{
  "n_layer": 16,
  "d_model": 768,
  "n_head": 6,
  "n_kv_head": 3,
  "head_dim": 128,
  "d_mlp": 1536,
  "vocab_size": 16384,
  "activation": "swiglu",
  "norm": "rmsnorm",
  "norm_place": "pre",
  "norm_eps": 1e-05,
  "positions": "rope",
  "rope_base": 10000.0,
  "rope_fraction": 1.0,
  "qk_norm": true,
  "attn_scale": 0.0884,
  "bias": "none",
  "tie_embeddings": false,
  "parallel_block": false,
  "init": "normal",
  "init_std_qkv": 0.0211,
  "init_std_o": 0.0,
  "init_std_up": 0.0211,
  "init_std_down": 0.0,
  "optimizer": "soap_variant",
  "lr": 0.00254,
  "lr_mult_up": 0.823,
  "beta1": 0.95,
  "beta2": 0.99,
  "lr_head": 0.0045,
  "warmup_steps": 126,
  "schedule": "wsd",
  "decay_fraction": 0.581,
  "decay_shape": "linear",
  "final_lr_fraction": 0.0,
  "batch_tokens": 131072,
  "seq_len": 512,
  "doc_mask": true,
  "train_tokens": 780100000,
  "steps": 5952,
  "dataset": "wikipedia_en"
}
Each number is 200 + 20 x the weight over its row's rms, rounded and kept within 0 to 999. Layers, rows and columns count from 0. The size before them is the row's rms in percent of the matrix's.

# up: layer 13 MLP up, 1536x768, rms 0.0891, rows 786-796, columns 576-671
# down: layer 13 MLP down (transposed), 1536x768, rms 0.102, rows 786-796, columns 576-671
# gate: layer 13 MLP gate, 1536x768, rms 0.083, rows 787-797, columns 576-671
up786,096,181,173,224,164,189,184,206,207,177,202,223,226,238,209,162,191,173,209,212,201,207,191,188,180,191,169,195,208,190,223,201,221,214,212,201,200,180,230,206,215,206,192,221,197,170,195,204,224,204,192,211,192,178,210,200,198,208,195,177,203,198,202,211,195,208,181,199,204,204,222,210,172,219,210,210,216,202,214,190,211,222,252,221,191,210,213,186,214,216,265,183,217,233,201,216,224
down786,101,182,220,197,200,207,167,200,158,229,230,152,233,221,167,217,184,210,198,187,184,191,198,224,198,219,182,189,231,202,213,189,216,211,171,231,199,214,231,218,202,197,207,222,195,206,237,209,202,171,218,211,207,226,215,199,217,229,207,207,225,211,194,217,190,180,234,204,229,201,219,224,226,208,184,201,235,186,226,182,173,232,197,179,178,196,183,181,191,232,187,156,237,201,206,187,187
gate787,116,217,211,223,211,184,218,245,197,217,167,169,220,226,184,207,177,180,208,223,200,198,201,214,203,242,222,203,205,202,225,212,165,214,222,245,185,171,212,218,172,226,215,210,193,201,186,156,194,173,191,181,193,222,194,218,207,214,190,182,185,182,194,230,196,184,170,225,231,203,186,217,185,197,200,216,167,176,184,194,151,238,199,205,195,212,193,190,214,170,238,195,226,213,199,197,208
up787,116,241,211,240,227,207,217,213,209,198,183,209,188,214,199,226,184,186,194,183,234,215,197,218,193,192,179,200,203,233,248,210,169,228,248,236,150,163,202,213,198,215,229,187,205,170,182,186,220,182,216,214,212,228,202,223,184,181,235,223,216,177,178,200,189,218,209,240,177,212,214,225,170,217,210,197,169,208,189,201,171,232,216,196,234,208,213,211,196,182,210,207,204,216,199,201,230
down787,107,205,195,185,190,218,194,207,193,182,172,192,201,244,188,214,149,202,205,216,214,199,166,221,209,226,220,205,207,196,190,204,145,230,168,213,184,175,223,189,195,208,163,201,210,229,205,196,185,239,170,215,198,206,212,178,206,189,219,186,198,164,177,177,214,177,213,210,217,231,200,212,193,210,195,174,205,192,220,169,208,227,189,170,236,220,223,211,212,172,216,188,207,187,202,211,205
gate788,102,168,194,200,188,220,195,203,196,192,194,218,213,213,202,199,169,205,197,228,176,228,186,158,174,228,220,197,184,220,202,210,217,212,208,216,211,208,190,196,203,204,208,195,233,199,212,186,224,197,172,193,213,211,188,194,179,189,185,167,176,198,171,198,186,163,236,206,189,215,190,171,180,175,236,181,224,198,214,218,234,199,191,217,161,188,195,182,220,187,176,199,230,155,200,209,199
up788,099,194,202,228,182,234,182,226,223,222,187,171,213,204,197,189,201,225,227,223,203,210,190,213,167,209,181,191,208,205,222,216,171,184,205,201,183,189,164,191,229,195,245,219,206,223,225,187,204,208,201,203,191,224,217,185,160,171,212,187,220,186,163,190,185,198,172,250,203,218,208,216,205,211,231,189,221,184,224,176,211,221,218,214,193,182,241,217,211,214,184,203,209,195,222,171,239
down788,099,176,146,224,210,202,226,211,185,211,192,187,203,207,168,210,187,187,206,172,183,173,247,188,187,236,186,193,226,225,208,184,195,233,196,213,215,177,188,205,155,201,194,215,215,165,217,163,185,200,192,208,219,185,205,152,203,207,181,217,180,171,169,208,216,203,187,220,187,191,201,200,205,225,215,201,228,193,165,223,173,150,179,210,241,239,189,228,225,182,199,194,190,210,210,208,228
gate789,095,218,211,190,220,202,201,178,188,215,166,210,194,226,174,210,206,181,194,177,210,221,209,174,200,183,197,198,216,205,144,192,222,168,204,204,207,188,230,184,182,196,241,228,218,203,195,196,219,235,204,176,214,191,186,207,225,195,170,200,179,210,236,155,202,186,197,242,210,185,207,194,179,198,210,177,184,223,225,175,157,207,195,196,182,177,184,196,177,211,209,236,197,227,197,167,205
up789,095,220,183,206,183,216,231,207,206,196,205,207,187,183,186,175,202,224,194,227,189,187,198,225,212,230,179,192,186,213,215,183,185,242,186,207,213,209,196,204,213,226,200,180,188,194,195,203,175,204,205,174,184,219,182,219,220,208,243,186,215,180,130,209,160,203,188,194,190,193,221,195,203,189,214,196,213,211,187,215,233,193,208,204,202,219,196,200,202,183,220,195,199,193,217,206,211
down789,096,212,181,183,204,195,209,217,224,232,177,184,193,189,175,220,212,188,216,212,198,211,167,220,199,218,206,189,199,204,205,222,196,220,228,232,185,242,181,209,191,180,205,201,181,238,211,208,203,199,196,265,164,198,211,214,191,162,208,218,174,170,217,203,213,190,193,178,216,209,210,200,195,203,209,201,211,223,183,171,220,191,210,203,224,168,199,223,213,203,173,199,204,191,204,184,205
gate790,096,234,181,196,229,184,185,203,174,173,220,174,188,224,204,227,188,212,175,202,213,250,222,128,186,198,224,221,193,223,197,211,195,210,241,245,204,188,188,178,208,196,170,210,180,207,202,145,201,210,208,155,245,232,211,169,230,132,209,219,195,218,167,185,226,181,230,206,189,201,208,196,193,223,215,209,207,192,195,195,180,202,211,171,184,192,190,198,207,245,175,195,191,209,219,226,218
up790,099,166,221,222,168,211,165,221,217,219,210,228,227,187,219,186,196,199,219,204,161,198,200,216,199,184,219,190,216,210,186,205,201,193,170,179,191,211,185,216,194,215,193,190,187,181,187,224,216,202,191,202,176,193,235,188,167,222,207,189,214,180,188,226,201,248,172,198,192,184,209,216,168,173,190,195,195,197,190,205,171,214,218,197,201,229,198,195,204,208,193,230,176,212,186,173,172
down790,095,197,214,198,193,194,209,227,196,208,207,190,168,201,140,224,231,187,188,191,202,212,174,160,207,156,164,190,208,216,182,186,180,191,199,189,221,231,197,180,161,196,199,177,173,214,183,208,165,225,209,182,230,201,195,216,212,216,197,233,205,182,227,209,177,195,179,201,190,198,194,209,209,201,180,170,194,207,241,231,178,187,225,182,203,172,194,232,225,184,182,200,174,200,187,185,170
gate791,102,226,209,169,208,179,200,192,193,194,183,213,163,218,219,173,191,209,211,225,196,151,207,196,226,187,192,240,208,201,224,218,183,211,215,194,191,197,192,202,206,202,192,199,205,207,181,203,208,145,167,236,191,196,212,194,233,221,221,190,198,186,198,173,208,177,233,192,222,237,191,170,194,191,234,187,170,188,183,213,213,185,206,211,213,208,191,208,178,177,183,199,210,217,184,193,206
up791,100,205,214,206,167,190,213,179,221,220,202,172,228,185,185,223,223,224,195,213,200,181,193,213,234,202,205,213,225,182,224,160,202,172,183,161,219,164,185,161,170,201,198,192,196,210,225,210,216,192,214,199,213,200,201,193,195,202,201,165,209,190,172,212,223,194,206,163,184,180,223,207,194,248,162,235,214,194,234,209,203,185,234,183,209,187,247,193,194,163,192,215,202,196,229,195,202
down791,099,219,198,205,186,171,200,176,202,189,232,226,247,185,196,236,167,204,200,182,206,161,177,213,191,175,201,216,190,165,206,194,205,196,201,206,200,221,199,176,194,146,212,210,185,194,186,217,182,229,198,182,216,186,217,178,199,210,190,186,201,195,211,241,195,196,209,162,193,188,179,221,208,193,189,184,191,182,217,216,182,218,234,211,238,177,199,210,191,220,189,176,183,191,167,178,228
gate792,097,209,177,224,189,216,191,222,223,196,193,211,198,177,201,209,192,249,200,188,208,197,212,204,191,227,190,190,188,215,167,219,230,186,205,182,194,197,225,236,172,190,204,227,194,219,200,235,195,187,254,218,190,231,214,202,177,227,193,218,223,184,193,225,202,192,153,187,180,198,170,201,211,218,202,188,194,210,184,194,220,238,197,232,199,220,147,206,168,195,225,185,167,188,223,194,217
up792,098,208,190,210,199,191,188,198,172,155,206,191,213,249,191,161,191,208,225,189,196,179,173,195,227,213,225,215,151,185,227,140,228,184,200,215,188,221,191,185,194,194,200,186,191,223,220,222,200,203,197,177,217,209,164,193,176,192,190,226,171,244,218,213,207,221,201,192,200,219,189,178,202,220,180,220,213,212,196,195,236,216,213,253,255,214,207,194,204,250,166,210,203,184,181,183,197
down792,099,199,235,184,212,197,172,180,213,234,199,200,213,195,197,192,234,195,186,201,214,180,200,217,216,158,240,228,225,189,210,231,209,209,223,202,223,189,179,192,220,213,189,184,199,179,190,207,217,177,182,179,171,158,202,210,229,216,148,231,201,209,194,249,206,206,193,211,200,171,207,220,198,203,173,218,218,178,199,199,212,193,209,174,214,176,225,211,171,205,180,173,199,207,212,193,176
gate793,097,227,178,214,200,192,208,191,198,196,175,196,217,199,161,215,228,188,142,208,184,182,173,194,208,213,203,182,189,167,231,193,215,173,231,197,208,219,195,173,229,208,173,215,174,236,194,203,236,188,187,233,225,190,192,200,208,232,175,178,168,210,228,213,212,223,250,224,198,209,225,252,198,163,186,228,228,201,203,221,156,225,260,239,196,240,224,228,258,188,196,197,201,181,177,234,182
up793,099,201,167,174,187,163,180,218,200,197,169,154,210,208,186,183,202,226,252,218,178,190,215,184,219,207,159,230,166,152,254,219,202,217,192,196,223,191,213,209,194,183,200,205,170,204,202,249,223,201,214,202,198,218,198,192,200,207,193,227,182,204,253,186,205,226,223,233,191,215,224,202,202,188,198,203,199,206,199,181,197,192,218,211,201,208,193,206,146,209,194,232,176,184,182,186,214
down793,098,160,165,196,189,172,200,211,184,210,176,183,203,204,193,210,248,180,203,229,202,184,206,193,199,187,213,145,212,192,189,213,208,199,220,200,227,216,211,195,195,195,233,150,236,157,186,192,182,227,211,224,209,207,187,177,194,201,247,213,179,207,150,226,183,204,235,153,222,201,202,211,193,220,170,220,187,211,182,196,201,201,219,207,191,216,196,208,187,190,223,219,238,185,162,216,187
gate794,102,224,194,177,203,186,183,205,210,230,200,214,214,204,174,230,198,218,215,195,194,183,206,266,207,166,204,207,204,178,174,187,219,201,203,214,223,162,233,186,258,216,202,178,182,184,203,189,207,166,217,216,217,163,179,214,185,190,177,199,209,198,182,219,180,168,158,202,157,220,200,182,185,205,197,230,193,188,171,188,221,208,218,218,218,229,223,189,208,192,188,211,198,212,178,195,222
up794,092,214,220,219,185,218,199,217,226,220,199,201,199,219,200,205,145,221,207,197,231,181,218,143,214,205,201,186,203,182,233,189,208,209,185,200,180,188,181,221,210,222,193,247,196,192,176,213,211,196,185,181,203,244,184,157,228,163,220,207,182,222,227,184,178,239,227,238,195,182,194,207,189,208,185,147,173,220,223,196,196,164,205,228,182,189,210,170,168,230,212,229,197,218,239,211,148
down794,102,170,212,220,165,173,220,218,179,204,215,169,212,213,206,233,228,202,212,199,211,183,225,192,159,168,196,190,201,234,201,185,183,176,202,162,247,213,205,204,196,202,191,225,230,196,213,186,207,159,159,203,174,209,170,192,186,218,180,221,203,215,179,214,212,188,168,207,193,181,147,197,206,203,198,209,195,223,182,210,191,206,178,199,215,192,196,226,200,223,209,183,217,199,218,213,189
gate795,107,176,217,178,206,214,195,193,203,202,223,198,174,180,200,181,193,151,145,201,167,246,181,200,173,250,203,212,208,180,193,192,217,195,201,178,185,174,194,191,227,207,202,206,200,198,206,172,186,178,200,174,190,190,238,207,175,196,211,189,186,201,228,204,160,184,210,254,196,206,196,203,220,179,212,187,196,197,190,231,217,213,233,202,189,186,204,215,174,190,180,193,204,204,192,215,213
up795,101,184,192,162,207,191,193,202,204,167,184,216,185,228,211,199,181,200,170,223,199,218,209,235,237,192,208,203,214,204,200,197,180,189,220,171,212,194,201,193,197,204,199,188,212,210,197,212,209,186,199,212,231,211,235,173,203,201,232,202,215,198,218,197,207,204,203,175,175,198,234,173,194,178,216,233,207,202,209,191,208,198,207,166,208,206,246,189,208,217,179,193,220,222,216,173,241
down795,107,224,212,210,202,228,170,223,173,210,227,189,181,198,174,228,210,224,191,194,192,195,223,193,186,207,186,200,174,190,195,212,201,205,201,222,187,174,228,173,183,158,180,168,163,252,196,187,224,218,173,180,202,258,243,193,172,193,198,187,229,200,221,167,188,206,206,193,181,241,169,193,240,209,203,218,195,221,200,209,225,218,210,204,212,204,199,205,230,205,207,211,220,205,208,171,181
gate796,103,188,235,232,222,186,198,236,214,222,195,184,261,234,167,222,186,194,222,190,198,174,190,225,177,208,158,193,205,216,195,217,196,220,216,202,222,189,170,230,202,202,221,174,220,232,163,213,157,245,204,212,164,229,201,192,192,184,181,178,175,214,197,212,193,201,181,180,205,158,203,199,207,221,217,195,214,187,206,199,168,226,212,201,192,190,203,207,193,155,190,209,228,165,161,198,204
up796,104,213,206,235,219,198,207,196,208,188,197,191,219,168,196,191,209,173,188,185,209,224,161,205,213,186,219,193,260,200,198,196,188,210,207,222,212,189,228,191,177,159,173,187,191,197,195,199,208,224,194,177,155,221,194,185,227,235,209,195,205,226,224,205,239,217,203,202,196,169,220,205,179,189,208,192,163,176,159,197,218,194,199,207,220,179,210,180,205,195,208,165,212,190,177,201,179
down796,103,216,205,196,224,205,182,198,217,208,191,213,214,163,188,179,217,216,212,199,205,192,192,218,189,211,207,201,174,203,171,158,201,199,185,164,176,183,239,196,202,174,201,148,201,214,201,179,177,207,204,206,190,218,158,201,177,168,190,238,178,203,212,238,210,216,208,158,216,167,239,152,188,201,198,211,204,188,225,160,206,196,206,193,185,211,244,201,213,210,215,205,190,171,155,222,185
gate797,098,206,215,193,210,199,187,211,188,179,208,206,114,185,191,199,211,240,217,237,196,200,200,186,219,189,177,203,178,203,199,196,166,207,192,199,215,197,221,199,198,177,220,189,227,211,183,196,219,166,191,190,226,219,183,183,236,203,196,221,192,208,202,217,194,189,235,182,177,211,164,169,214,181,203,199,180,187,195,183,212,239,173,198,208,202,195,197,221,240,204,177,194,175,191,198,199